config.toml
n_kv_head = 1
head_dim = 64
vocab_size = 32768
activation = "swiglu"
qk_norm = true
tie_embeddings = true
warmup_steps = 331
decay_shape = "linear"
Each number is 50 + 12 x the weight over its row's rms, rounded and kept within 0 to 99. Layers, rows and columns count from 0. The size before them is the row's rms in percent of the matrix's.

# up: layer 7 MLP up, 512x384, rms 0.0445, rows 77-111, columns 256-319
# down: layer 7 MLP down (transposed), 512x384, rms 0.0441, rows 77-111, columns 256-319
# gate: layer 7 MLP gate, 512x384, rms 0.0438, rows 78-112, columns 256-319
up77 103:43 20 46 48 52 52 65 50 26 36 66 73 42 70 45 59 36 57 39 26 72 65 77 66 58 77 56 51 44 52 65 63 65 51 26 32 47 34 39 34 61 37 56 08 46 61 62 31 64 58 44 61 56 71 63 53 41 62 26 61 47 11 53 56
down77 103:18 38 17 51 40 59 62 45 61 34 50 59 61 42 50 50 53 45 36 32 31 61 50 43 30 51 33 55 69 45 41 68 55 43 38 26 32 33 54 48 53 46 60 31 45 69 37 44 45 49 57 31 55 34 49 49 40 57 47 52 35 54 36 39
gate78 088:23 58 54 53 55 53 41 43 49 42 66 54 63 28 55 53 65 68 56 52 23 51 51 64 50 62 70 34 55 51 59 40 63 56 63 32 55 57 54 42 61 76 30 40 55 66 44 55 40 51 45 68 56 64 46 39 49 48 45 57 53 50 59 44
up78 090:44 57 44 39 74 55 54 51 38 61 20 62 78 50 53 47 60 57 46 45 49 45 66 30 82 45 59 53 62 42 62 62 66 28 46 59 57 27 52 61 53 36 28 34 49 60 60 45 41 47 49 58 65 51 45 59 51 56 58 63 50 42 42 49
down78 095:32 57 27 47 55 78 40 52 51 63 45 49 41 25 48 52 52 62 45 49 59 34 59 61 46 42 32 60 47 70 29 57 31 70 56 53 61 55 61 52 58 80 54 46 52 60 46 59 71 63 54 51 46 49 50 48 88 59 46 58 49 56 43 26
gate79 097:70 66 50 22 27 56 18 52 52 44 60 35 48 27 64 68 63 54 59 47 66 63 40 36 64 49 44 45 38 51 31 70 44 63 37 54 34 28 52 59 69 33 69 50 34 61 35 47 42 54 67 72 47 28 38 62 49 56 46 36 45 45 41 51
up79 098:52 51 47 38 41 57 35 49 54 46 59 42 53 45 49 73 46 42 44 51 48 40 54 64 46 44 48 52 52 53 46 52 86 45 35 55 59 42 55 42 44 46 48 50 74 59 30 58 47 58 45 52 44 66 76 48 74 61 52 44 52 34 52 48
down79 098:64 56 30 47 55 68 39 51 35 57 53 43 49 48 62 62 60 60 58 55 40 60 57 49 55 49 61 53 65 49 49 36 50 46 53 53 47 44 56 51 54 48 33 75 54 63 48 43 49 62 60 52 57 39 39 67 37 58 40 54 45 59 69 68
gate80 103:47 52 45 54 80 54 65 64 64 61 48 49 47 28 63 40 46 48 44 55 52 56 70 62 46 43 62 70 34 49 42 69 57 64 46 65 55 48 67 36 48 34 48 50 24 76 34 36 48 63 56 28 49 61 43 53 58 33 37 39 60 31 53 56
up80 102:33 71 58 36 51 45 37 31 21 47 47 48 42 35 76 41 43 37 30 46 42 51 44 64 63 50 60 50 49 48 34 56 54 56 50 69 51 41 53 58 32 59 53 38 51 76 59 32 46 40 58 41 51 34 64 60 43 66 50 44 62 41 69 52
down80 103:50 91 99 50 43 41 34 58 58 53 40 48 60 60 45 53 46 64 46 46 53 60 48 53 75 46 50 43 45 54 47 59 60 36 52 49 64 46 82 44 54 54 57 63 60 47 82 50 46 65 38 39 45 44 56 39 56 37 41 26 38 76 47 39
gate81 097:51 53 27 61 43 42 66 40 60 45 43 51 56 59 50 49 48 46 57 66 69 42 54 42 45 64 29 56 62 47 29 74 37 68 64 42 41 61 53 31 68 32 37 43 46 36 57 68 61 37 53 51 40 58 54 46 54 26 49 52 15 54 41 32
up81 100:43 40 51 52 41 44 74 37 42 56 40 61 69 48 59 48 60 70 54 51 44 48 42 49 73 53 56 48 56 44 64 41 61 48 37 50 43 55 28 47 54 60 67 28 50 45 64 47 54 59 34 42 63 56 54 56 28 54 30 58 42 43 71 18
down81 094:68 47 54 55 49 00 56 36 58 53 42 74 27 35 46 31 61 47 52 35 44 53 54 36 27 36 69 50 38 70 52 50 58 31 56 46 57 40 70 48 63 65 47 75 72 36 49 52 35 66 54 44 47 34 53 51 47 33 56 57 53 64 50 60
gate82 095:63 67 45 62 49 45 64 29 54 73 44 36 57 47 28 59 48 44 59 63 41 51 49 47 60 28 50 50 32 66 41 52 51 51 43 36 40 39 57 71 54 60 44 51 58 28 57 40 59 49 45 23 38 50 54 50 54 28 42 49 47 57 63 48
up82 094:50 42 47 52 63 44 33 42 39 30 56 54 56 30 31 52 68 41 66 42 58 39 72 41 44 54 39 42 48 57 31 27 54 71 38 38 43 62 45 56 70 63 41 57 62 42 61 62 45 74 39 59 48 63 38 38 55 58 56 70 48 37 56 58
down82 095:63 46 19 46 46 24 51 47 35 36 46 31 56 54 79 46 39 68 52 50 51 31 45 58 37 44 75 38 50 52 63 45 46 66 34 46 52 45 32 39 46 49 56 45 55 59 55 44 41 67 53 38 45 38 52 52 67 59 54 37 54 63 44 36
gate83 097:65 55 31 61 54 49 58 24 51 57 44 59 34 58 35 30 49 45 48 50 51 60 62 32 71 43 54 56 37 57 54 23 51 47 55 26 70 52 38 66 58 67 64 54 57 38 38 40 63 53 44 49 55 37 59 54 61 65 35 34 51 30 63 42
up83 095:52 46 55 48 53 51 57 62 38 66 41 63 60 56 47 62 62 44 37 42 51 45 56 49 51 61 52 60 61 58 32 45 58 47 55 35 46 39 50 76 53 56 35 65 43 35 41 38 53 59 69 76 46 40 51 44 56 28 67 42 57 72 18 48
down83 099:58 30 51 45 81 57 53 36 80 58 43 59 55 47 50 45 38 75 44 50 37 32 72 57 45 39 52 45 61 39 44 54 43 56 59 45 72 56 41 58 39 22 65 54 36 51 62 53 45 35 59 55 68 47 37 43 32 83 49 44 53 44 45 42
gate84 120:58 50 52 52 65 46 53 67 36 55 59 53 43 70 43 31 22 39 48 25 65 50 52 43 43 77 49 57 42 72 54 57 52 65 59 46 45 53 55 58 51 25 40 51 47 47 43 44 44 49 48 43 46 46 43 42 48 58 34 64 45 58 52 44
up84 095:44 45 55 60 61 65 37 63 42 38 49 60 39 56 30 68 60 47 71 32 56 58 55 61 45 53 76 66 54 32 56 35 44 58 60 63 49 53 54 44 49 44 30 73 50 52 47 42 53 68 37 47 54 44 54 46 65 55 54 46 47 59 47 44
down84 083:51 58 76 34 43 38 36 36 63 52 52 48 49 44 72 44 55 58 46 79 41 52 32 39 54 30 36 25 55 45 51 65 51 38 51 42 61 55 53 63 50 72 66 37 66 45 46 59 57 35 71 55 40 63 51 61 53 41 47 40 60 57 59 58
gate85 104:36 53 31 38 29 44 47 56 55 62 57 51 61 59 29 44 59 39 22 66 43 37 46 75 59 67 51 49 41 66 43 48 43 50 36 42 47 58 51 29 75 74 56 51 11 47 50 65 45 46 35 50 63 22 38 50 67 59 45 71 51 70 38 56
up85 105:65 44 51 68 51 40 47 50 52 55 29 48 36 44 49 33 58 44 51 55 71 76 40 56 42 22 44 24 42 47 56 51 35 56 72 42 68 43 65 66 52 64 49 41 33 48 59 51 62 56 63 35 38 44 62 57 36 36 59 44 54 50 44 43
down85 099:45 36 54 40 63 21 40 47 42 53 53 63 47 56 47 58 41 74 53 58 63 65 53 52 52 27 38 32 67 20 75 50 52 57 74 45 45 39 50 56 69 52 39 60 57 71 61 53 45 70 57 51 33 57 44 63 45 55 45 47 71 52 58 66
gate86 101:57 42 31 38 53 66 28 23 32 92 55 24 66 57 47 35 47 32 51 60 66 58 53 70 56 44 36 57 44 42 53 51 42 45 52 63 53 32 51 49 48 46 56 38 44 55 66 57 75 66 37 62 56 68 71 82 58 42 51 41 70 57 65 67
up86 105:49 27 40 62 52 41 51 55 64 60 61 57 32 41 28 53 54 31 65 34 58 49 55 32 56 54 41 61 40 43 28 59 33 79 60 76 34 27 69 66 52 74 49 55 58 63 38 32 58 40 42 58 25 46 47 42 65 35 50 41 55 48 58 40
down86 105:80 33 43 31 60 57 55 33 64 64 49 69 51 37 44 73 36 67 58 50 43 26 38 61 16 30 53 61 68 51 54 60 67 44 61 76 44 60 55 56 64 82 64 43 42 43 53 28 57 73 60 73 22 54 57 51 39 37 40 81 31 48 28 47
gate87 094:60 50 34 46 57 79 60 45 62 40 71 59 57 39 38 62 57 40 44 40 64 46 79 52 45 35 48 73 54 59 57 38 47 37 83 66 36 49 15 53 53 58 64 53 55 37 47 36 51 56 50 73 58 59 58 71 65 54 56 40 55 50 45 61
up87 096:50 63 44 41 49 51 50 64 66 74 80 73 68 40 46 63 49 79 58 57 62 62 73 55 51 52 69 52 47 41 58 25 33 50 55 64 33 44 53 41 39 28 66 47 47 33 60 47 59 64 46 38 27 53 58 31 58 39 59 48 67 50 64 30
down87 101:63 49 27 40 63 71 32 35 59 48 61 64 28 53 59 58 57 49 45 56 54 42 48 39 62 50 60 49 46 20 61 47 51 26 49 53 54 47 54 58 81 56 57 72 36 41 46 63 37 51 50 17 29 41 52 48 57 26 41 61 60 55 34 51
gate88 120:54 38 43 36 56 66 50 50 70 49 23 31 41 63 40 42 55 40 30 35 41 43 67 64 37 63 60 68 78 54 52 52 43 52 46 87 59 53 34 36 56 35 37 55 22 38 52 62 67 55 62 70 51 68 61 37 47 50 64 20 50 38 47 71
up88 126:31 42 53 38 61 45 47 57 48 39 67 48 55 60 55 36 60 56 50 26 57 54 62 45 48 57 60 46 60 71 27 51 48 39 55 52 39 48 49 46 49 24 36 67 33 44 53 20 33 53 65 63 57 50 56 37 58 58 67 32 56 66 42 60
down88 107:73 62 29 45 73 65 61 41 63 24 33 49 32 67 47 69 58 31 46 46 60 44 46 47 56 38 53 58 52 60 61 63 49 36 36 50 59 61 48 51 64 22 42 50 35 64 36 56 38 51 54 46 63 41 48 37 56 46 61 58 43 54 53 54
gate89 102:54 84 31 30 44 69 43 44 48 46 45 53 66 55 41 60 45 62 51 48 30 32 31 74 57 44 43 74 48 58 50 47 56 56 69 54 71 54 44 81 62 45 85 32 57 64 43 77 57 40 65 62 33 58 67 52 36 52 74 53 61 39 71 60
up89 100:39 49 43 48 63 44 50 61 57 51 20 55 38 62 55 53 49 56 63 43 62 53 44 43 31 40 51 48 68 70 32 56 48 43 74 37 56 57 54 48 53 50 51 52 47 34 56 47 48 51 56 66 62 39 35 40 41 48 47 46 48 56 30 23
down89 102:62 45 72 34 62 35 66 42 46 38 31 40 42 72 45 62 55 34 54 66 48 45 52 36 44 68 46 51 38 52 55 47 46 64 62 50 44 53 59 30 48 65 57 77 58 51 59 52 53 39 51 59 32 68 56 46 33 27 20 47 61 67 51 47
gate90 095:38 40 45 34 46 52 54 39 37 36 53 53 32 57 65 45 61 33 41 39 52 57 46 49 34 53 55 37 69 35 31 44 58 54 56 39 44 49 40 52 52 37 38 68 60 40 34 47 41 52 63 55 47 63 62 20 40 44 22 45 53 55 58 36
up90 090:49 40 49 40 53 62 36 51 57 48 39 36 28 70 63 71 60 31 25 03 51 58 48 63 56 57 40 58 54 32 51 49 39 41 51 53 45 49 49 72 45 57 37 53 41 65 31 56 49 79 55 33 63 51 74 41 50 46 53 22 58 52 73 44
down90 089:61 47 37 37 31 48 63 47 58 45 41 49 57 38 50 66 43 59 45 68 36 41 52 42 42 67 53 52 52 34 52 40 60 48 50 73 29 59 63 52 75 56 51 75 62 68 53 57 38 49 55 40 47 41 47 59 49 41 30 53 45 61 32 64
gate91 098:44 61 36 38 44 62 45 67 29 51 51 59 53 66 62 56 51 35 64 56 59 36 60 23 41 48 53 78 44 53 61 61 57 45 51 64 60 51 40 49 60 49 60 46 54 55 48 67 60 67 54 47 52 43 49 52 35 54 51 45 54 35 36 55
up91 097:46 57 51 76 58 56 66 48 43 62 73 57 48 43 72 42 46 64 41 51 48 55 50 45 64 40 51 57 50 60 28 45 54 57 47 60 56 49 44 54 41 54 55 48 47 41 55 61 46 44 34 68 64 67 48 37 50 62 65 67 42 38 51 46
down91 099:54 65 69 47 49 36 49 59 43 55 56 50 44 56 46 47 56 57 55 21 45 55 39 53 66 53 46 37 89 58 54 53 27 76 53 41 62 49 61 58 60 43 66 50 58 42 50 46 66 50 53 33 39 50 56 39 55 54 43 45 32 50 60 48
gate92 105:61 39 42 62 45 60 40 44 65 52 32 46 36 61 41 52 28 25 37 63 57 48 53 50 34 52 55 80 41 43 59 31 34 56 57 51 50 67 53 44 53 62 84 64 68 49 25 70 65 47 48 34 51 33 67 32 59 40 42 36 30 57 58 44
up92 102:33 52 56 63 59 48 47 43 70 64 61 49 64 53 52 48 50 52 52 54 56 65 77 38 75 48 37 54 24 33 37 48 65 53 35 63 47 64 31 54 48 46 47 56 52 72 62 54 18 65 71 34 26 37 58 36 19 68 57 46 59 59 41 43
down92 099:52 62 43 48 38 34 57 44 66 69 30 52 42 65 31 49 75 51 64 33 45 59 44 63 56 62 52 62 34 43 61 84 49 44 48 56 64 43 50 76 55 53 32 32 36 64 61 51 35 66 38 62 54 32 54 35 62 47 47 50 54 56 51 47
gate93 105:55 59 47 75 57 52 43 43 63 67 54 64 43 46 69 65 48 44 47 39 46 49 44 46 59 55 41 62 42 43 49 50 54 35 44 58 51 35 56 35 46 37 55 41 42 49 48 47 47 75 50 56 71 57 53 66 52 47 36 47 53 40 42 42
up93 103:49 52 64 59 33 55 36 56 47 57 54 50 41 43 37 67 23 54 61 54 69 44 60 36 64 36 41 67 62 50 57 51 31 37 47 39 62 55 61 38 46 44 38 45 56 50 51 34 55 46 70 68 49 73 51 55 45 59 75 55 37 55 57 58
down93 101:47 49 88 47 38 66 51 32 39 57 73 30 43 76 54 43 44 40 48 44 39 51 50 55 55 60 49 62 51 58 26 45 52 58 54 72 49 47 38 55 24 54 33 36 57 51 59 43 40 59 61 62 48 65 49 45 57 31 81 63 54 50 43 35
gate94 099:70 41 26 47 47 58 48 64 50 60 42 70 35 64 40 34 74 48 55 55 53 63 43 41 52 53 47 60 52 57 58 51 69 63 52 67 69 53 55 34 73 71 57 62 62 60 38 88 49 52 32 51 46 61 44 37 52 42 51 51 57 80 62 32
up94 101:50 20 53 57 72 46 55 51 54 52 66 65 63 63 65 45 60 52 46 54 47 52 52 46 43 49 53 50 54 55 47 55 39 52 68 34 58 57 46 58 57 67 56 55 47 45 73 38 43 48 52 61 28 65 50 64 55 37 42 51 70 27 36 42
down94 095:34 56 09 55 39 52 45 60 29 37 64 70 50 40 53 56 39 24 71 45 33 54 32 46 59 72 53 63 49 55 21 57 35 45 61 43 58 85 61 31 56 48 58 54 68 45 40 57 49 54 46 70 43 30 37 45 79 40 41 42 38 47 47 36
gate95 104:34 64 52 42 55 53 54 84 57 54 41 46 47 35 57 66 48 43 80 46 63 47 54 65 57 31 49 39 63 52 48 52 82 54 31 60 49 66 57 33 44 50 47 66 50 46 29 46 50 46 62 44 41 28 56 55 58 57 72 45 38 47 55 38
up95 097:55 55 49 72 63 60 55 37 44 43 52 54 66 65 52 60 49 60 45 51 38 50 51 36 75 31 28 58 42 52 48 71 46 51 50 50 47 53 54 43 33 30 62 51 55 60 68 48 69 45 21 67 67 59 60 50 49 52 42 52 43 37 50 59
down95 097:46 55 80 54 61 14 41 51 63 33 35 42 42 40 62 40 36 48 42 54 52 39 43 51 58 40 45 36 63 58 45 33 58 73 33 25 41 39 35 57 52 34 47 40 44 69 22 60 52 63 36 47 42 69 49 49 47 53 30 33 48 65 61 37
gate96 098:41 59 53 56 40 59 54 42 74 46 55 48 64 66 44 71 43 50 59 19 39 47 40 68 62 45 55 56 65 48 46 59 42 59 57 45 52 47 69 49 41 47 53 35 84 59 57 51 44 52 60 17 60 48 48 60 62 48 46 39 26 59 40 52
up96 100:51 39 45 62 69 51 63 44 47 19 47 58 38 79 40 53 57 66 51 56 28 49 46 51 65 47 69 60 52 63 49 38 37 54 53 54 38 38 48 48 46 36 47 69 52 51 47 51 68 61 34 40 69 48 48 33 62 38 40 44 26 57 42 55
down96 100:41 77 42 59 38 38 59 47 55 38 36 34 50 54 69 56 45 63 70 60 42 67 65 61 46 42 57 62 51 47 47 47 62 47 42 71 46 31 30 60 39 46 58 45 65 71 40 46 58 52 40 35 52 56 28 48 44 42 59 63 35 62 47 55
gate97 098:42 39 38 60 40 48 69 60 52 68 39 46 48 26 44 63 68 52 57 44 49 68 48 70 62 47 62 51 53 67 60 60 47 51 36 31 48 44 49 61 63 65 68 36 34 71 49 34 48 46 37 43 44 40 53 66 56 45 49 27 61 38 44 67
up97 101:29 43 52 47 42 46 68 53 45 33 36 49 36 57 55 41 55 80 55 33 60 71 43 33 61 60 66 48 80 51 73 65 58 36 71 44 42 34 26 54 51 55 37 36 34 68 84 29 68 41 50 49 34 33 46 66 54 40 52 42 51 63 40 74
down97 103:44 36 78 46 52 23 64 54 44 28 69 47 69 62 58 51 40 52 60 54 48 40 64 43 55 34 52 44 61 68 61 53 48 57 45 66 48 47 35 53 52 41 55 43 52 35 69 53 53 40 30 56 60 50 60 34 45 52 32 55 70 44 74 48
gate98 096:47 36 45 18 35 57 39 44 51 38 47 49 51 71 45 44 47 46 57 37 61 57 51 51 66 49 45 51 48 53 45 55 30 52 58 57 47 54 60 49 58 60 43 39 34 70 56 62 50 46 55 33 51 61 60 40 35 35 32 54 51 37 56 52
up98 096:42 65 53 53 17 32 45 59 48 31 65 30 70 73 53 65 41 58 73 36 54 34 54 53 34 32 70 50 38 42 47 71 44 64 34 26 59 56 38 51 65 33 67 82 56 46 52 52 43 72 51 45 45 56 41 50 39 54 39 54 39 49 47 56
down98 097:61 61 95 43 79 00 37 65 68 57 37 50 63 63 53 66 50 49 45 51 48 59 48 38 34 60 37 22 54 65 35 49 41 55 40 57 56 68 49 67 52 53 40 53 53 46 57 45 45 36 33 63 51 50 68 39 44 46 29 52 41 52 48 46
gate99 090:82 67 52 51 58 53 58 46 65 64 59 32 58 62 37 50 60 48 49 56 31 42 54 47 63 66 51 47 42 51 48 32 47 43 47 48 35 55 51 60 60 47 42 51 51 59 50 53 54 53 54 50 38 51 52 56 69 47 28 61 59 45 35 63
up99 092:47 35 62 41 55 47 48 52 48 35 62 60 49 47 64 32 29 59 49 35 50 49 36 24 37 46 68 47 60 55 47 64 58 51 48 48 57 40 43 73 25 46 53 44 13 53 80 51 76 50 44 65 56 32 70 39 30 34 64 45 40 47 57 36
down99 091:50 57 28 33 58 87 71 49 47 56 35 62 40 44 57 58 14 41 42 52 47 53 36 43 43 39 53 60 61 45 64 67 52 67 66 42 41 63 50 42 38 52 57 40 47 51 42 51 38 59 56 41 50 55 28 43 62 52 57 39 37 42 54 43
gate100 099:48 71 27 52 53 55 61 59 59 41 54 67 76 63 45 70 42 47 60 47 56 51 54 63 76 54 56 60 65 55 22 59 30 66 44 39 55 73 61 60 60 64 30 71 40 66 55 38 44 47 34 56 37 55 76 58 59 45 57 37 39 62 40 33
up100 105:55 49 47 52 49 47 76 43 59 60 64 64 35 50 30 47 36 44 38 52 41 34 22 52 39 47 54 47 66 65 49 61 77 43 54 64 33 68 54 62 54 38 45 55 46 53 50 47 65 62 44 47 48 43 59 59 49 29 51 47 39 47 52 45
down100 103:48 49 29 36 51 59 61 36 44 45 75 27 49 54 41 46 45 44 45 45 51 58 52 50 22 37 47 47 41 54 26 49 68 62 44 43 37 72 40 52 56 25 25 35 60 61 40 44 53 48 44 70 42 72 57 36 50 62 59 56 44 57 54 59
gate101 103:50 53 47 44 45 58 41 47 40 61 43 61 58 34 55 61 73 38 44 59 63 29 48 61 52 37 51 70 70 52 55 58 49 59 59 39 74 56 69 56 63 40 62 49 48 55 36 53 35 54 36 49 52 52 33 43 35 70 56 42 41 62 58 46
up101 105:30 45 53 56 62 53 52 40 47 69 59 48 53 17 57 31 41 51 38 45 37 45 28 59 62 49 45 50 58 46 59 70 66 50 70 42 46 38 67 32 41 49 63 61 43 40 40 54 37 70 33 67 57 49 42 39 57 39 54 54 53 35 52 35
down101 108:42 48 38 78 51 82 65 63 44 65 53 56 50 41 52 55 62 23 45 36 45 61 56 56 48 27 55 57 89 48 42 50 43 50 47 48 47 48 45 55 48 53 39 48 62 43 46 59 60 77 49 38 34 48 39 53 55 42 54 57 67 54 63 49
gate102 096:44 50 42 62 41 63 39 39 36 45 70 46 54 47 42 42 71 50 61 78 48 41 43 53 56 47 50 43 58 28 53 55 41 52 34 46 50 51 64 51 60 52 47 46 52 45 36 54 70 57 67 52 55 59 43 61 61 58 65 65 45 38 37 56
up102 096:47 48 52 60 63 41 43 30 51 48 49 48 42 49 55 51 49 30 58 73 42 52 59 68 50 74 47 61 73 37 20 62 53 48 54 81 60 90 40 54 51 58 55 46 65 39 54 62 76 30 35 62 60 51 37 43 71 21 48 52 55 46 37 44
down102 094:54 51 22 46 37 72 60 41 55 69 52 56 34 35 52 38 49 49 39 57 54 50 40 43 67 57 41 82 56 43 42 37 63 34 64 35 62 69 57 60 19 52 40 58 43 43 54 38 40 62 65 58 58 47 57 60 43 54 48 53 59 45 50 60
gate103 092:59 53 38 49 35 46 63 54 42 49 49 59 41 52 65 54 70 68 60 48 51 44 48 49 53 46 26 42 46 43 99 56 46 61 68 44 49 38 48 75 68 31 63 39 37 32 35 51 45 57 43 37 41 48 56 18 58 41 29 70 42 62 60 43
up103 093:35 37 51 45 26 59 68 32 49 37 55 47 60 53 59 50 55 45 55 49 40 41 62 54 38 41 55 52 60 37 52 51 59 53 62 53 49 37 64 68 53 40 46 61 54 47 42 63 64 56 73 33 33 35 46 40 50 54 51 58 43 57 46 59
down103 099:42 50 47 28 69 27 53 61 58 25 59 65 29 55 54 56 56 62 52 62 55 44 58 52 53 61 44 24 56 50 52 46 43 69 55 36 51 37 31 54 63 47 63 53 62 75 70 48 38 45 50 66 39 54 66 52 35 57 33 58 35 61 62 47
gate104 099:42 48 49 54 30 61 36 43 40 41 71 46 71 51 67 37 58 47 41 60 58 47 62 76 50 54 40 52 48 57 35 58 67 58 56 69 53 36 51 41 53 73 54 49 49 45 61 58 33 62 51 41 47 38 64 87 49 46 55 47 42 49 66 47
up104 097:46 56 53 80 60 47 45 64 43 45 56 45 46 47 69 57 40 63 70 26 40 83 57 38 45 50 53 38 40 31 55 53 42 41 63 66 53 35 51 48 56 18 62 60 32 44 47 28 46 64 45 66 45 26 52 40 34 40 46 26 56 54 35 65
down104 100:70 53 52 62 54 66 73 42 39 50 62 61 19 46 49 45 77 44 58 69 50 55 34 60 58 52 50 51 62 46 36 29 54 50 39 33 60 51 60 42 58 60 28 49 54 60 56 58 47 50 60 48 50 58 61 43 44 51 70 68 30 54 36 51
gate105 123:45 35 42 38 68 57 64 46 60 35 56 57 64 41 33 53 44 54 37 43 36 40 47 57 62 64 47 70 45 57 52 69 66 45 49 54 43 46 43 39 51 58 53 42 38 62 57 67 46 47 45 68 36 70 31 49 43 59 52 58 48 41 79 48
up105 098:61 54 33 39 52 86 34 46 55 55 44 37 46 50 20 29 68 58 61 49 47 49 41 49 52 38 67 91 43 62 81 61 55 62 60 34 41 60 44 50 43 57 36 57 40 54 37 26 66 42 50 63 42 51 47 67 44 46 66 46 62 55 36 41
down105 086:52 41 74 72 23 30 30 57 49 57 66 44 35 51 88 44 57 43 58 63 61 60 27 52 32 62 54 33 51 26 42 46 29 45 51 65 38 45 40 58 61 52 63 73 58 49 36 55 35 50 50 47 57 45 68 47 57 57 49 46 60 60 47 43
gate106 097:55 61 41 45 58 67 44 71 31 50 62 39 37 65 39 48 46 49 50 44 34 64 75 67 43 35 62 75 51 32 60 37 59 61 31 40 54 48 49 53 52 45 61 41 34 65 51 61 50 49 73 60 46 50 52 46 73 58 69 57 49 32 42 48
up106 101:53 53 48 59 50 64 60 41 42 56 63 77 52 43 47 54 54 51 73 42 36 29 59 44 34 46 34 61 23 39 35 51 62 54 50 66 56 58 38 40 38 33 45 49 58 58 50 37 56 50 54 61 33 43 44 21 74 53 52 44 47 51 49 49
down106 104:41 45 50 40 72 37 46 50 49 40 38 42 59 62 34 48 53 61 40 60 54 55 54 43 62 41 40 33 47 42 52 64 49 40 53 66 42 76 41 55 61 46 35 46 55 68 68 52 77 55 56 42 56 55 51 26 48 50 71 51 50 48 63 46
gate107 100:29 50 47 33 40 52 29 50 63 59 79 37 57 57 49 58 54 52 32 37 32 42 43 60 41 53 32 53 53 55 51 43 58 31 70 48 44 54 60 24 69 53 56 70 29 25 36 65 41 37 45 57 51 61 37 47 51 64 41 50 45 53 42 46
up107 098:47 43 55 42 59 47 42 62 63 46 75 55 61 47 52 58 42 45 38 64 87 64 50 40 35 50 51 57 51 42 53 44 29 64 55 80 56 40 63 52 59 36 51 55 69 23 49 46 38 70 63 55 38 41 64 49 56 38 37 59 67 33 51 53
down107 094:41 35 46 65 64 40 47 41 45 40 73 73 40 48 58 42 51 43 34 46 60 65 54 51 40 47 61 52 49 37 34 53 44 55 32 49 52 64 52 24 47 35 53 45 44 63 58 46 63 49 78 46 41 38 38 49 39 54 48 49 64 47 62 42
gate108 113:25 78 44 61 45 55 48 42 61 48 42 65 52 65 40 38 27 44 43 61 51 55 41 59 55 61 59 67 38 37 44 72 25 45 53 39 47 67 56 33 45 66 50 47 36 32 51 49 56 57 48 63 68 53 46 42 55 51 75 27 71 51 31 57
up108 107:65 44 50 32 33 58 44 66 61 44 57 49 50 59 48 63 51 36 35 62 50 56 50 42 42 26 33 58 47 51 47 56 42 35 35 46 37 74 61 39 55 68 46 51 50 24 54 53 38 48 82 42 48 55 30 48 56 61 45 29 46 34 50 63
down108 105:54 55 62 60 49 33 40 66 77 50 60 74 44 46 54 53 56 48 63 44 58 67 47 77 51 35 55 34 63 43 55 59 44 59 38 28 35 42 38 44 55 37 38 58 47 29 77 36 75 44 57 58 38 66 42 62 44 61 58 33 42 43 47 56
gate109 110:39 55 38 67 61 66 37 50 44 51 60 65 51 32 48 64 47 45 54 53 46 43 49 54 48 48 65 68 35 42 32 64 44 55 51 53 78 50 49 76 59 53 34 55 45 45 34 60 45 57 59 31 83 40 56 70 49 33 60 20 52 63 40 58
up109 112:53 72 46 52 50 51 48 43 31 28 57 60 43 31 65 40 48 66 52 37 62 55 59 34 34 52 53 50 56 38 44 67 60 53 38 43 41 53 49 59 45 60 38 37 51 50 56 22 61 47 45 52 48 44 33 37 36 40 29 57 41 57 64 62
down109 106:58 66 69 73 58 31 40 47 47 37 62 58 40 51 67 51 51 58 35 26 65 53 62 38 30 63 45 37 62 64 56 55 50 48 36 52 27 48 45 35 60 40 45 55 33 66 64 37 64 42 59 42 61 39 28 12 43 40 36 57 47 52 40 54
gate110 095:55 33 41 47 52 76 62 61 45 65 68 47 46 71 50 53 55 58 74 53 34 53 51 50 61 40 64 54 48 35 59 59 51 52 32 56 29 59 34 70 45 40 55 40 58 53 52 37 46 66 23 34 48 33 32 49 48 51 37 32 55 32 40 63
up110 100:46 46 46 48 67 38 60 60 50 11 57 32 54 66 41 61 69 63 46 44 48 44 47 57 54 59 27 44 52 49 31 47 51 46 31 47 18 66 87 31 63 51 50 54 64 33 44 39 71 35 48 62 57 73 39 31 59 50 39 58 25 44 70 23
down110 106:33 42 83 43 71 66 46 57 49 42 65 43 40 67 41 37 57 61 50 46 37 51 46 55 66 37 38 46 41 32 53 42 66 49 04 34 36 51 38 58 44 43 47 50 64 62 42 40 50 52 45 50 57 59 52 67 52 32 72 38 54 58 44 20
gate111 102:60 36 38 59 36 55 54 40 61 41 67 52 45 52 40 45 57 39 38 46 54 54 44 47 60 61 52 52 36 65 53 17 47 38 51 37 32 55 37 40 70 67 50 52 51 47 52 47 56 52 35 47 40 22 25 55 46 44 57 51 55 37 57 47
up111 104:32 28 54 51 58 52 43 62 42 34 57 58 25 43 40 53 66 51 71 57 31 43 68 37 42 51 55 50 47 52 64 77 60 70 59 56 45 42 41 74 38 41 40 44 64 77 53 42 54 47 36 37 52 46 53 59 57 45 42 41 56 66 55 61
down111 108:46 40 73 52 70 42 26 67 51 59 61 53 48 49 48 46 54 55 47 46 39 33 54 31 38 49 39 59 66 48 53 76 66 65 46 63 52 30 45 40 49 43 46 38 37 39 52 43 31 47 50 76 33 55 53 41 42 59 44 21 26 50 40 42
gate112 104:34 53 32 44 45 74 25 44 33 38 61 54 35 57 54 48 38 47 46 37 64 33 24 46 56 63 46 53 61 33 56 37 44 64 63 38 43 82 41 42 60 56 56 36 38 58 44 51 56 56 21 45 56 73 54 47 43 54 37 47 60 56 49 50